{"hidden_size": 320, "hidden_act": "tanh_gelu", "positions": "rope", "tie_word_embeddings": true, "init": "normal", "optimizer": "muon_variant", "learning_rate": 0.00547, "lr_mult_o": 0.624, "lr_mult_up": 0.939, "lr_head": 0.0134, "max_grad_norm": 1.0, "schedule": "wsd", "max_steps": 8416}
Each number is 128 + 32 x the weight over its row's rms, rounded and kept within 0 to 255. Layers, rows and columns count from 0. The size above them is the row's rms in percent of the matrix's.

# layer 5 MLP up, 1280x320, rms 0.111, rows 214-318, columns 192-255
size [107 110 102  96 100  99  99 105 107 114 108  87 108  85 105 107  96  98 100  97  91 109 116  92 102 104  94 103 105  98 101  96 101 102 107  97 105 108  93 104  92 101 104 109 109  94 110 106 100 104  88 100 102  92  97  88  99  97 104  92 100 100  87 100  96 103 100  86  95 104  92 101  94 101 104 109  97 100 103  96 105  96 101  98 104 100  99 105 108  94  98  92  98 106  93  97 109  99 100  90  97 109  97 115 107]
[[185 124 157 131 126 123 113  91 163  97 139 108 169 199 186  73 142 101 137 122 101 116  95  84 156 186 135  47 168 147  78 141 147 149 159 114  95 144 155 171 152 129 151 185 101 129  82 106  54 163 105  83 119 133 101  94 188 135 158 134 151 160 165  93]
 [145 100 173  83 123 152 159 176 110 171 149 126 114 115 102 181  55 127 112 140  85 119  99 154 116 149 151  83 127 124 194 125 143 112 198 157 166 144 123 116 111 142 139 104 147 147  83  88 193  55 109 162 135  91  82 128 197 137  79 136 106 138 116  83]
 [105 171 115 132 119 109 146 125 132 116  97 148 182 118  93 178 140 139  83 102  73 152  90  54 142 132 133 121 111 154  68 183 101 105 130 102 156  99 150 129 136 104 198 111 145 208 132 152 190 113 148 144 157 137 138  96 144  87 105 159 148 116 108  96]
 [117 122 123  87 159  64  89 137 168 155  95 141  82  97  95 126 162 180 194 152 120 173  73 183 156 117 124 130 176 117  94 127 120 104 128 137 131 139  96 155 121 139 177 136  88  53 105  75 173 215 177 143  52 203 123 108 149 103 149 149 120 198 142 120]
 [150 131 128 154 143 149 123  91 121 206 133 170 135 114 177 136 129 128 212 215 117 131 155 149 152 151  99 144 159 151 146 115 125 108 144 127 138 137 149 125 137  74 152 137 148 127 141 112  96 173 123 122 119 102 107 114  99  81 137 133 122 157 159 113]
 [101 147  80 138 135 143 141 123 179  90 118 153 142 200 119  99 121 136 107 106 154 100 137 134 193 118 104 147 155 182 116 128 144 133 126 161  71 144 134 160  94 138 147 109 182 146 166 137 156 152 116 132 117  85 122 108 144 142 106 136 168 122  91 105]
 [ 92 126 144 171  88 122 140 105 100 106 166 136 196 112 158 118  99  80 101 124 109 107 123 100  88 156 126 131 150 119 141 187  95 160 132 118 102 143  75 107  95 171 136 113 164 138 141 144  90  62 170 129 141 128 121 163 110  62 142 156 155  96 133 120]
 [175  88 115 170 158 119 118 109  97 173 129 148 100 144 129 136 102  70 146 106  88 158 176 105 134 107  98 116 131 133 210 120 155  79 154 114 124 135 202 161 120 106 142 117 135 139  87 149 129 130 115  87 161 145 134  68 176  49 153 158  92 151 114 120]
 [206 146  71 154  88 136 128  79 150 167  90 154 110 126 160 106 125 158 160 197 106 115 115  94 138 150 176 140 126  91  89 167 148 134 118  47  73  89 125 183 146  63 152 153 173 100 147 101  81 148  99 148 179  94  83  89 159 100 169 160 150  72 102 104]
 [ 74  92 153 115 156 105 149 123 153 124 127 149  35 136 119 107 148 149 138  90 125 143  78 172  68 142 183 140 130 142  90 124  77  91 159  87  59 150 159 204 133 111  87 147 177 143 113 119 163 172 164 152 109 142 183 140 126 105 133 128 150 109 110  96]
 [ 89  36 103 156 165 193 143 181 121 113 133 117 116 179 150 105 199 148  80 145  99 182 148  96 135 121  25 188 150 135 142  76 111  88 130 133 140 129 143 129 106 114 116 141 138 197 149 172 138 118 105 157 184 200 140  92 126 155  95 176  75 152 159  83]
 [126 163 145 127 156 145 132 141 196 117 187 141  87 128 162 166 150 145  91  50 165 154 112 165 115 139 166 106  77 124  89 143 114 113 107  86  77 131  71 187  96 130 154 129 103 154 177 159 123 126 160 109 202 138 179 122 190 172  96 124  87 142 149 153]
 [165 153 100  80 157 129 113 104 107 205 158 119 138 139  85  95  75 130 183 123  99 142 107 192 124 122 157 156  84 103 149 114 172 113 121 134 134 148 207 118  98 149 140  75 144 131 146 153 147 193  39 223 101 134 126 178 153 131 102  99  95  90 133 157]
 [129 122 155  84 156 144 162  85 152 136 108  40  98  86 145 151 128 133 166 155 159 125 107 156 157 114 114 156  97 185 134  77 159  94  92 100  88 164  78 178 116 167  86  71 127 132  87 159 125  76 118 165 176 134 116 111 135  96 119 114 165 102 108 105]
 [122 191  79 146 129 136 128 139  84 142 177 139 152 180 147  85 160 117 173 183 143 155 129 107 172 117  77 116 153 140 171 124 112 160 234 133 114  96 157 155  88 198 185  96 142 128 136 128 107 138 100 122 198 105  86 153 137 130 132  96 145 137  65 188]
 [145  99 134 121 118 125 127 151 111 119 134 191 168 185 154 132 118 154 147 136  90  78 139 137  99 113  76 163 184 101 153 115  98 200  78 115 119 176 115  86 156 149 194 172 132 149 103 119 130  85 105 172 149 107 137 120 154  98 131 107  67 132 105 101]
 [110 139  79 162 119 102 163 110 116 134 149 134 161 165 151 146 121 167  80  69 144 160 145 175 128  67 120  84 124 139  89 199 105 183 127  98 114 111 127 112 130 171  50  74 165 134 126 150 117 153 180 153 173  73 143  50 142  97 112 132 184 103 107 121]
 [102 123 151 153 117  88 186 147 168 129 119 107 244 124 168  30 175 140 135 148 102 123 116 113 168 177 123  56 172 103 196 103 143 133  96 148 110  73  97 113  73  89 104 128 116 108 174  88 139 163  70  82 129 105  72 109 132 165 130 155 176 162 154  92]
 [129  78 127 129  43 114 165  82 102 146 120 109 171 133  79 112  87  91 150 143 132 193 116  95 103 127 145 186 161 107 103 124 143 112 131  86 128  93 172 133 143 101  64  79 107 119 113  92 174 112 115 156 101 133 127 102  95 119 132 134  96 181  65  96]
 [160 202 134 125  99 157 105 138 103 164 130 130 134 121 160  97 123 132 162 181 145 138 140 154 118 120 125 124  64 139 104 180 116 166  89 204 124 176  96 129  96  95 133 111  99 144 161 107 111 132  96 169 151 122 101 109 104  83 116 152 118  94 119 145]
 [135 114 139 227 112  94 139 139 100 118  99  92 133 100 120 133 149 129 129 121 143 102 139  92 150  91 136 118 149 108 124 167 123 149 102  94 145 111 112 140  53  50 165 128  96  78 130  97 112  99 145  60 131 138 180  82 180 124 139 106 132 116  69 141]
 [163  99 193  85 126 140 131  47 123 152 173 108 123 104 162 142 168 143 108 120 154 145 175 134 101 179 123 139  94 126 117 127 142 177 166 171 178 159  94 113  82 101 135  47 117 143 168  80 141 122 145 127 173 150 105 213 105 129 144  78 121 168 147  92]
 [163 116  80 138 160 150 136 113 142 124 103 157 127 109  79 142 110 139 134 153 128 132 107 159 119  54 132  89 141 139  89 123  92 116 157 156 129 120 148  93 125  97 195 150 209 141 104 122 153  81 199 180  90 117 149  93 128 104 125 200 168 140  95  98]
 [178 127 124 199 138 150  92  84 146 126 166  86 133 164 140  90 102 133  82 113 148 192 136 126 177 168 137 151 195  94 115 173 103 104 206 146 112 167  38  98 162  92  70  98 132 131  51 149 155 133 133 146 145 113 122 125 120 136 111  94 106 126 163 118]
 [103 133  94 173 130 125 116 124 184 125 159 182 118 149 159 120 126 160 117 136 115 144  79  45 159 119 100 146  82 174 148 143 126 121 160 117 162 143 153 114 149 103 161 164 115 130 146 139 148  92 103 128  97 154  97  83 155 179 189 141 138  76 142 122]
 [158 125 123 169  96 148 153 166 106  78 101 123 170 112 102 116 105 113 102 122 166 119 123  98 114  85 106 199 172 176 106 146  77  96 159 177 127 134 104 125 156 126 129 142 122 120 116  76 137 185 171 109 141 109 131 123 137  99 110 124 158 118 189 137]
 [196 162 101 133 111 142 143 136 215  86 172 158  80 124  99 107 157  90 144 111  93 102  46 124  38 115  94 144  59  96 144  63  93  85 131 108 126 103  95 131 105  73 125 110 169 109 150 118 157 101 185 168 118 135 134 152 187 118 127  75 154 102 140 143]
 [ 65  84 118 117 170 152 139  98 147 195 148 132  78 158 134 165  59 164  99 107  93  91 157 123 159 108 155 161  86 142 153 146  76 158 113  84 167 124 112  66  97 139 117  96 130  87 119 130 117 171 133 151 155  71 110 115  77 135 122 124 186 158  88 129]
 [131 175 111 147  78 114 132 104 114 144 144 117 122 125 165 100  93 178  42 121 108  85 123  90 190 170  79 134 203 108 122 144 148  86 123 121 117 124 144 154 122  77 128  86 106 132 149 160  89 149 111 120 158 151 108 128 142 175 145 138  99 139 153 165]
 [118  85 174 116 104 206 179  40 146 162 130 145 152 167 154 114 144 117 161 139 191 126 139 116 119 157 102 133 130  72  83 130 140 177  93 161 146  94  97 144  85  78 108 147 161 134 132  65  66 124 182  83 102 120 145 154 126 183 131  90 141 124  61 109]
 [118 186  88 127 114  71 125  77 177 150 168 175 144 147 129 124 140 118 149 131 182  70 177  58 123 124 103  98 105 111 117 173 122 183 125  90 174  93 105 167  89 137 154 112 143  95 104 122 139 114 158 182 108 140 136 123 126 137  73  90 165 120 100 122]
 [101  76 101 158 123  46 135 123 107 120 162 129 128 156  88  82 112 130 122 107 142  63 158 109 165 115 135 168 122 133 156 111 103 103 104 138 127 108 208 109 161 144 116 133 142 108  91 122 145 144 169 132 102  54 134 153 135  98 123 138 123 104  70  92]
 [ 78 154 154 208 192 184 138 100 172 152  63 149 109 134 120  55 195  83 128 120 107 139 103  90  93 136 134 171 149 141 123 119  89 108 145 143 112 155 158 141  89 166 100 122 151 124 147 102 120 155 121 122 111 106  97 130 181 154 118  56 120 149 120 116]
 [115 169 155 109 153 137 101  76 126 108 128 112 154 115 153 152  92 106 112 102 112  82 170  89 178 120  91  83 118 100 170 131  97 136 131  96 109 181  69 105 170 108 167 158 178 140 114  80 108 164 146 161 111  82 147 108 136  77 105 192  77 144 112 124]
 [ 56 177 120 142 126 124 174 155 111 128  96  89 155 134 161 132  75 129 158 120 142  81 114 139 155 111 149 101 161 154 128  97 125 122 193 177 141  97 145 166 158  81 112 109 101 176 207 118  99  71 124 111 147 126  62 140 213 121 132 102 137 119 159 100]
 [138 144 187 143 154 182 141 137 103 135 126 149 127 136 158 145  63  87 183 100 115 135 124 152  93 197  82 123  83 129 127  94 162 160 191 102  99 183 122 143  92  98 161 163 121  55 134 135 160 179 107 160 140 141 124 127  80 112 147 181 134 108 119 121]
 [147 141 130  59 100 140 129 103 159 148 117 162 106 163 105 128 108 106 137 148 109 101 123  64 140 125 144 139 151 132 177 111 140 131 125 136 143 100 170 181  73 158 123  86 134 145 138 128 185 186  99 146 133 148  93 113 117  71 199 137 122 138  84  63]
 [ 95 115 133 193 152 118 103 123 136  99 117 106 137 178 106 171 104 201 124 137 177  88 183 169 170  94 105 138 178 142 119 168 138  96 106  97 144 105  95  93  80 159 140 152 116 130 110 112  96 126 137 106 147 109 109  40 121 119  62 174 156 175 106  64]
 [119 112  93 106 136 156 159  82 168 112 130 113 126 171 141 102 117 181  79 172 172 140 159  61 157 149 124 151 118 127  84 119 108 138 117 188 159 123 138 163 144 154 136 154 131 131 116  99 121 186 132 113 119  62 148 133 105 123 146 152 110  96 152 133]
 [206  97 101 102 199 175  95 140  90 105 174 108 142 148  71 166 146 100 147 124  91 130 103 101 190 123 130 155 117 119  90 100 160 136  28 128 148 117 103 108 132 141 130  50 140 119 105 116 131 130 204 133 174  75 162  79 148 118 171 123 139 133  95 143]
 [112 141 160  61 160 192 134 187 212 114 128  91 120 107 166 128 177 132 120 121 149  69 136  75 155 141 143 114 103 110  87  70 117 145  51 113 172 127 176 104 112 156 148 158 109  57 126 118 168 142 150 168 144 148 142 101 144 100 129 129 112 164 160  51]
 [ 93 126 105 181  93 143 160 122  85 105 140 118 116 213 115 109  74 129 124  46 126 182 161 131 160 125  84 180 192 105 125 199 128 136 181 110  51 152 123 185  94  92 126 143  81 162 132 121 130 169 202 115  94 170 105 144  83  55 123 119  77 162 161 137]
 [ 97 192 129 126 174 108 129  99 146 144 112 133 174 113  91  86  93 165 143 134 129 115 102 174  73 138 170 138 150 138 162  98 155  89 210 146 129 107 182  89 146 192 118 104 141 146 110  51 127  94 116 153 103 101  96  82 116 142 119 214 162 120  73  94]
 [150 133 130 159 154 112 162  88  97 137 108 119 119 121 169 189 145 155 198 150  59 121 154 106 162 136 102 122 113 181  79 141 145 142 133 145 130 101 174 145 129 163 174 144 120 109 170 116 144 105 147 196 124 138 108 131 148 126 151 146 137  74 105 166]
 [126 123 129 144 133 158 154 143 132 119  92 149 117 101 135  58 150 179 120 113 166 133 121 140 138 140  82 185 174 122 151 125  88 108  64 102 161  86 130  94 101 130 138 133 161 142  99 138  96 121 111 109 142  89 100  91 144 154 117 141  95 102 128 131]
 [170 109 136 175  85 146 162 141 130 138 123 190 124 118  90 118 118 102 136 145 117  99 106 105 113 146 109 128 135 119 160  94 153  88 132 148 143  82  97 139 104 105 107  81 122  50 112 103 149 103 170 148 188  53  99  97 137 136 136 114 114  52 108 145]
 [196 148  82  41 132 119 122 116 116 122  70 121 108 153 157  91  76 136 135 130 148 108 120 209 217 129 167 152  67 152 149 131  98 138  87 140 177 170 155 180 110 149 138 147 123 136 120 113 127  81 147 151 129 104 129 129 103 116 125 175 126 122 105 176]
 [ 80 127 131 160  92 199 114 122 107 105 123 135 135 182  89  83 125 145 124 145  91 157 155 157  78  86 115 130 174  72  88 110 164 109 124 112 133 165 141 130 151 198 162 108 124 144 155 111 112 188 150 133  89 147  81 173 176 170 185 113  84 197  98 191]
 [156 110 122  93 123 177 118 140 152 133 115 115 155 108 116  47 140 111 168 139 149 121 157 104 109 129 123  93 106 127  97 107 117 121 170 155 142 125 162 100 163 130 164 140 138 157 104 151 127 116 142 143 131 141 121 112 124 121 113 160 105 142  80 161]
 [121  69  81 120 107 130 104 151 126 161  61 132 220 127 124 149 137 183 179 121 104  99 161 139 117 125 229  93 180 167 154 102 128 131 128 102 132 112  91 120 114 141  85  64 112 124 114 118 133 186 154 118  75 104 130 182 146 105  40 113 167 100 114  91]
 [ 79 161 157 118 155 166 108 169 156 180  89  80  94 107 172  97 167 133 110  91 139 138  67 114 142 128  62 168 137  90 133 155 122 233 168  73 157  82 125  89 130 131 136 161  87  79 136 112 138 138 103 142 126 148 129 128 124 134 132  94 125 182 193 113]
 [157 118 141 112 139 127 160 151 141  76  67  97 158 169 159 168 152 121 122 165  99 206 118  76 152  88 137 122 147 169 135 102 133 132 163 139 146 157 149 159 177 163 114 102  67 168 174 116 172 129 143 153 110 150  99 138 146 104 171 159 130 121 116 139]
 [133 129 150 111 105 164 129 137 152 161 165 130 134 155 109 164 120 139 139 167 107 118 128 113 122 108 171 164 151 114 189 103 148  49 101 103 118 163 159 126 129 118 126 115 102  95 104 190 152 131  94 138 127 137 101 143 185  85  98 150 123 126  83 139]
 [136 190 149 157 153  85 194 123 128 166 103  85 121  90 102 157 133  97  87 175 187  81 164  81 132  66  87 134 177 131 105 103 179 138 131 112 135 130  82  58 167 170  99 111 143 101 171  66 140 133 149 100 115 152 123 132 147  12 123 152 136 137 171  80]
 [138 142 121 157 167  60 132  35  94 130 122 149 119 152 136 141 112 200 127  49 105 192 130 112 162  99 140 106 106 130 131 107 160 151 196  61 152 139 215 129 164 120 137 148  48 185 114 138 139 100 114 170 141  79  93 134 127 187 176 104 173 139 172  86]
 [126 119 145 167 127 126 108 134  93 100 113 126 131 128 126 136  83 125 138 165  36 149 138 159 121 158 132 126 123 108 106 138 120 115 214 146 133 111 149  76 136 132  69 185 148 106 115 136  89 140 179 145 154 101 159 103 114 180  92 202 140 103 116 148]
 [161 141  63 160 109 132 119  42 162 100  92 123 136 134 135 109 114 135 103 103 146 163 149 123 155  71 162 105 151 148 111 131 144 151 122 130 142 140 121 108 131 138  83 127 121 199 166  71 119 107  50 124 194 128 137 173 142  64 121  86 115 105 104 184]
 [134 176 157 100 152 137 114 135 101 141  86  78  98 132 116 201 103 132 148 193 119  99 186 154 211 139 105 125 141 174 101 146 169 196 112 135 108  82  91 115  76 109 150 128  76 118  31 118 102 129 206 150 159 157 131 103 140 149 148 111  70 121 168  78]
 [166 113 114 152 215 105 170 146 131 113  88  77 121  45  76 205 158 138 115  75 127 199  61 117 158  67 141 176 119  84 188 116  51 122 157 110 130 176 123 162 118 145 125 119 124 102 137 111 136 126 162  84 145 118 180  72 117 104 117 134 146 156 102 102]
 [136 134 120 113 163 114 126 122 135 111 107 122 125 112 175  89 125 128 154  93 146  90 114 119 158 129 145 124 151 149 141  95 138  82 147  90 104  39 112  76 130 172 128 117  99 166 217 176 169  87  24 113 133 125  93 105 228 130 134 168 102 153 117 143]
 [ 98 137 125 120 155 179 155 137  97 146 121  94  89 138 115 114 166 151  76 106 114  85 127 150 136 114  48 115  73 120 156 131  98 151 167 155 170  95 129 119 102  64  87 130 180 131 135 161 149 157 166 136 155 147 105  91 132 117 141 121 120 166 142  60]
 [136  99  79  80 182  91 106 107 151 134 175  96 154 143 114  93 154  62 143 139 137 194 104 114 130 118 153 117  87 133  83 170  98 141 126 119 128 136 186 154  92  95 132  60 171 151 155 115 101 157 184  87 130 170  78 154 156 134 152 151 115 130 162 140]
 [ 99 133 145  75 158 149 162 135 178 197 127 145  73 150 121 112 132  79 106 181 126 141 172 102 138 103 151 113  89 148 128 130 104 135 144 154 114 127  62 164  42 175  59 126 155  96 110 112 186 171 160 100 159 157 155  52  88 153 184  96 161 103 174 117]
 [129 117 171 131  93 140 120 157  40 108 144 155 133 106 137  92 194 117 107 109 100 119 173 163 129 158 140 186 187 106 136 123 129 113 133 142 118  61  83 178 122 132 105 147 114 119 158  94 158  94 109 188  70 107  83 107 113 115  47 219 120 162 156  88]
 [155 113 180 115 117 108 157 142  81 153 129 102 106 105 136 115 216 124 111 155  89 107 149 149 149  96 138 105 109 120  98 188 152 185  69 155 116 126  90 175  75 178  69 131 116 101 179 148 160 109 128  70 121  73 142  62 135 104 128  90 125 167 178 133]
 [147 125 145 132 145 125 140 113 162  97 144 149 129 131 117 120  82 133 127 163 143 120 155 157  97 107 170  82 134 129 146  93 145  65 108 183 156 152  63 170 135 124  52  68 158  97 179 104 145 153 115 102 150 132 107 170 107  75  60 125 139  88 136 156]
 [ 82 127 119 110 192 149  82 164 127 152 150  94  46 166 141 168 147 138 134 113 170 146 163 170 101 123  74 136  86 142 152  78 130 172  74  91 178 149  78  92 114 157 168  99 150  75 166 197 161 151 143 168 145  89  96 109 151 125 149 130 125 131 113 102]
 [182 149  84 162 205 161 171 130 137 106 174  85 137 132 114 104 164 172  57 135 124  69 120 122 140 168  91 109 167 152 107  87 143  56 123 175 138 121 158 144  46 140 176 135 162  99 133 141 107 142  90 156 132 172 129 173 104 120 122 146  96  73 107 157]
 [136 186  98 152 182 166 111  78 129 145 187 163  95 137 146 105 154 146 111 162 177 141 121 126 129 102 155 137 149 103 109 177 166  66 114 153 102 100 161  98 150 111  65 166 125 140 120 101 104 108 115  76  92 159 111 180 185 132 148 130 110 125 171 108]
 [ 89 129  29 142 116 176 133 129 174 117  94  78 142 129  98 157 107 115 179 111 131 172 111 172 139 117 122 134  82 132 157 173  90 166 131 141 240 111 151 143 167 115  98 119  97 122 115  93 156 109 114 170 151 123 134 141 128 196 131 153  77 150  87 132]
 [ 95 124 114 129 103 103 167 116 105 160  14 152 133 131 135  77 163  87 155 170  99 127  66 153  51 181 124  99 132 175 145 156 143 165  81 115 121 114 111 158 146 138  86  92  84 135 117 166 185 123 213 141 110 154 185 146  88  96 126 162 127 100 122 123]
 [ 93 146  86 173 178 128 138 153  88 168 122 124 153 124 121 163 101 133 157 141 145 134 147 153 131 124 117 168 101 120 195 138 225  94 171  63 102 168  81 104 131 145 132 110 142 145 161 138  82  79 106 129 104 151 136  97  66 111 148 101 147 121  70 145]
 [157 185 118 162  96 123 129  94 140 157  88  70  99  53 119 134 156 184 172  90 104  88  99 112  64 139 123 168 155 117 133 137 187  86 114  88  99 129 117 118 130 142  94 138  97 113  94 148  76 142 124  90 130 121 139 109 149 158 115 117 134 120 140  81]
 [139 144  79 168 127 147  78 132 191  70 185 119 122 106 111 104 137 155 180 108 118  94 159 135  77  88 143 147 118 103 152 177 107 106 105 162 136 101  86 166 157 111  89 135 177 118 122 159 144 103 138 100 182 121 194 100 145  79 131 116 108 110  90 105]
 [110 129 143 146 136 137 117  88 168 206 119  62 117 163 191  91 115 136 108 145  91 100 115  95 142 118 156 148 134 142 159 158  90 138 150 137 107 170 137 195  75 128 136 101 137  67 118 126 129 112 138 194 164 136 118 108 144 107 148 112 179 170 142 101]
 [117  73 100  89  97 168 119  79 137 100 125 151 142 152  80 100 177 159 121 186 148  94 142 191 121 126 136 111 133 136 129 113  85 162 143 161 174 111 126 103 152 177 156 135 161 147 101  91 112 130 112 157 171 131 187 121 111 119 151 164  93 134  79 105]
 [ 95 159  70 125 142 127 117 204 133 139  64 140 118 139 109 175 130 118 148  83 132 143 175 120  74 181 142  93 128 113 117 126 126 121 131 113 113 146  84 190 150 106  32 164 138 141  67  78 164 127 154 149 149 108 106  63 220  82 148 154 108 115  89 131]
 [137 118 139 150 117 114 156  77 170 146 154 113 111 171  93 132  98 119  62 166 117 193 165 126 110 142 106 135  85 140 143 144  86 163 207 149 100 119 111 147 148 113 144 197 109 153 113 140 149 130 159  57 155 146 131  62 104  91 144 150 163  88 141  44]
 [123 143 168  85 184 114 123  83 119 131 121 167 139 105 123 110  99 163 112 175 131 102 194 143 133  96 157  82  75 130 119 101  95 140 108 127  89 126 182 152 147 102 138 140 201 181 116 117 100  95 124 124 154 113 121  57 109 145  78 149 114  76 144 206]
 [215 131  72 132 111 134 145  71 138 154 119 134 178  99 104 164 120 136 131 122 156 100 120 168 183 114 145  92 166 150 156 154 169 151 183 132 132 164 135 154 127 201 133  95  89 100 116 151 155 213 114 141 102 154 107 126 123  92 136 105 138 110  80 116]
 [160 154 119 104 117 111 142 147 201 119 150 105 156  99 112 118 118  87  72 145 136 160 187  58 135 116 184 113 163 135  81 148 104 123 131 165  47 206 103 123  78 159 156 101 112 105 133 151 106 128 174 145 132  70 136 147 147 163  81 160 118  99 124  46]
 [119 115 135 166 136  79 115 133 157 196  72 197 111 111 128  80  85 112 180  99  70 138 134 185 163 136 126 109 105 106 156  77  90 123 142  95  65 131  75 128 188 124 135 162 169 113  89 103 112 210 131 147 111 112 118  76 142  96 185 104 163 116 142 150]
 [172 138  90 133 141 173 115  80 159  92 184 175 135 157  94 105 137 118 112  62  80 108 140  77 150 118 184 111 149 163  89  88 177 131 170 153 161  94 123 137 106 154 127  99 162 128 161 134 159  82 103  77 120 169  99 168 119 102 131  95 120 123  98  93]
 [ 85 129 118 130 155 131 128  92 143 108  73 109 145 155  97 101  97 115  96 126 108  51 130 135 165 128 162 153 170 125 118 147 147 153 146 147 177 159 182  92 169 111 149  92 101  86 147 141 111 141 139  62  74 105 136 138  80 165 119 178 112 112 125 160]
 [136  73  54 126 135 116 158 123 152 181 142 108 126 176 173 100 174 159 152 151 137 135 193 130  90 127 127 151 192 103  84 167 152 142 148  78 114 152 112 115  86  83 115 182 117  85 136 105 127 134 118 161 150 174 166  98 193  75 130 149 162 117  97  85]
 [174 129 115 157  63 132 128  95 192 107 154  96 113  98 172 119  81  74 125 174 116 131 138 165 104 119  79 174 147  86 130  95 146 114 143 155 131 192 160  75 151 128 119  70 103 105 117 114 113  82 115  75 137  99 150 105 156 153 136 177 118 118  86 143]
 [ 94 143  77 101  89 132  83 116 135 116  99 139 149 152 114  74 155 152 110  59 125  70 117 109 145 128 110 173 181 101 128 136 190  90 167 102 115 118 136  71 144 184 188 131 142 179  67 123 128 133 123 167 131 161  97 152 107  91 152 142 153 123 107  33]
 [168 143 160 154 149 154 123 107 122 112 123  92 189 163 191 151  95  88 127 191 110 140 108 159 126 133 117 142 126 147 147 148 209 141  55 141 120 135 126 120 117 133  98 118 122 153  90 156 141 119 150 130 155 130  95  78 156 118  99 185 142 106 130 197]
 [107  93  75 112 146 105 164 184 100 120 160 195 120 144 167 120 122 186 162 131 123 166  52  78 124 105 147  80 207 162 103 157 156 140 153 136 146  62 123 109 132 136 107 157 113 124 116  96  78 132 120 109 123 132  78 160 142 129 134 135 171 214 135 173]
 [145 111  95 121 198 164 191  90 198  99 160 119 125  92 163 149 145  89 117 160 111 113 173  72 132 159  94 110 138 107 117 132 119 202 128  71 147  78 142  92 143  64 130 140 117 133 174 146 153 101 112 120 163 146 170  90 132 154 159 189 130 136  74 188]
 [141  97  75 100 100 132 165  91  90 157 145 135 123 135 135  58  88 110 109 136 141 166  69  74 178 156 119  90 151  59 122 156 160 114 119 157  90 174  99  73 155 107 126 140  99 168  93 147 112 120 153 113 197 104 165 139 194 110 130 146 199 105 149 115]
 [127 102 106 154 130 150 122  75 153 199  58 162 112  85 107  89 123 119 109 116  86 118  84 155 131 159 145 198 104  65 132  98 148 123 130  77 150 112 123 188 114 136 117 107 145 150 184 124 171 161  69 125 121 148 178  74 174  78 147 110  98 153  91  92]
 [ 78 125 159 184 134 123 137 134 132 122  93 171 133 190 152 119 111 135 149 135 185 140 115 113 137 130 106 147 199 105  93 132 164 121 154 163 133 131 103 143  81  99 152 162 124 106 144 125 130 143 156  92  92 163 129 158 149  92 122 130 157 142 143 155]
 [130 140 108 170 175 115 125 170  90 128 179 128  82  99 106 136  96 143  80 130 135 159 119  87 125 121  89 156 134 145 189 126 144  98 194  73  71  80 101 102 104 133 108 114  83 110 203  75 215 103 177  94  98 141 128 138 165 117  78 130 157  94 158 149]
 [109  91 148 166  87  79  91 133 138 165 137 175 157 155 124 160 131 175 103  95  71 122 160  94 151 119 108  85 131 129 112  68 131 150 150 179 174 121 128 154 107 107 119 178 126 209 159 136  97 170 133 141 111 106 149  95 101 170  95  99 131 106  84 112]
 [ 94 137 126  95 121  81 147 139 121  97 120 153 109 103  86  90 111 138 159 119 133 152  96 145 184 143 118 166 154 110  96 139 142 129 113 107 114  39 238 163 174 144 139 125 114 143 153  95 154 165 116  95 119 124  93 112 120 113 129 152 109 112  95 150]
 [ 93 122 159 134  82 188 174  80 146 121 141 112 146  63 163 126 145  98 112 131 178 119  52 123 149 149 127  69 115 149 157 176 110 144 104 107 114 134 116 134 130 119  45 108  97 136  95 122 132 133 127 102 125  94 124  86 204 102 131 124 127 151  80 136]
 [ 65 143 161 156 147  84 147 146 127 128 117 135 141 120 160 159 132 161  90 139 140 137 151 126 158 103  68 164 137 154 135 108 123 145 116  74 138 155  80 159  77 123  65  97 149 113 130 103 129 137 136 132 132  96 138 112  64 162 109 194 171 120 170 128]
 [ 90 253  64 175  98 149 162 103 150 156 152 151  73  98 103 101  93 194  69 158 134  85 119 107 100 107 115  92  95 150  86 139 113 115 153 118 123 145 135 141 122 194 132 114 130 114 108 139 113 169 188 180 103 178 119 125 137 123 127  95 184 129 134 147]
 [161 203 129  81 114 148 144  75 126  67 165 154 109 172 125 134 159 160 148 122 138 142 152 141 144 108 143 134 153 121 108 161 125  90 112 138  65 127  92 124 110  94 157 190 170 137 113 102 117  91 121 112 131  91 100 152 113 135 153 180 166 140 121 135]
 [144  89 136 147 202 124 160 113 111 149  97  83 107 128 124  63 134 122 137 125 151  95 104 174 118 147 133 111 160  78 124 132  98 113 100 165 118  99 141 134 188 158 107 119 164 204 101 125 100 212 129 138 166  89 106  99  69 124 103 146 196 164  94 134]
 [102 157 130 136 139 105 137 209 206 110  62 135  38 124 126  92 161 151 156 142 154 120 169 128 124 104 143 181 150 132 108 133 148 144  71  62  90 130 122 136  86  88 185  87 192 203 114 122 112 134 163 145 192 133 120 121 141 156 125 160 158 129 115 149]
 [188 139 123  65 130 120 146  91 134  89  64 129  69 139  94 121  71 202 171  76 181 127  69 109 100 213 111 154 134 136 158 135 107 121 111 120 195  77 174 146  89 128 124 121 109  91 106 130 136 146 123 115 112 125 164 125  89 132 109 185  64 134 157 132]
 [114 134  78 112  66 138 118  90 124  89 105 152 157  78 151 188 129 151 135  75 123 118  99 116 107  89 160 142 138  96 162  99 169 144 174 108 148 144  99 115 109 157  71 111 185 108 100 131 129 135 158  77 126 121 152  87 122 150 172 126 117 146  79 115]
 [167 155 116 106 171 110 116  93 156 158 186 122 124 173 117  76 123 128 113  99 144 111 137  74 131 114 145 101 112 121 151 119 134 113 101 165  94 135 148 181 130 156 223 134 144 134 141 169 103 117 172  96 148 155  94 123 107 131 110 131  98 138 136 102]]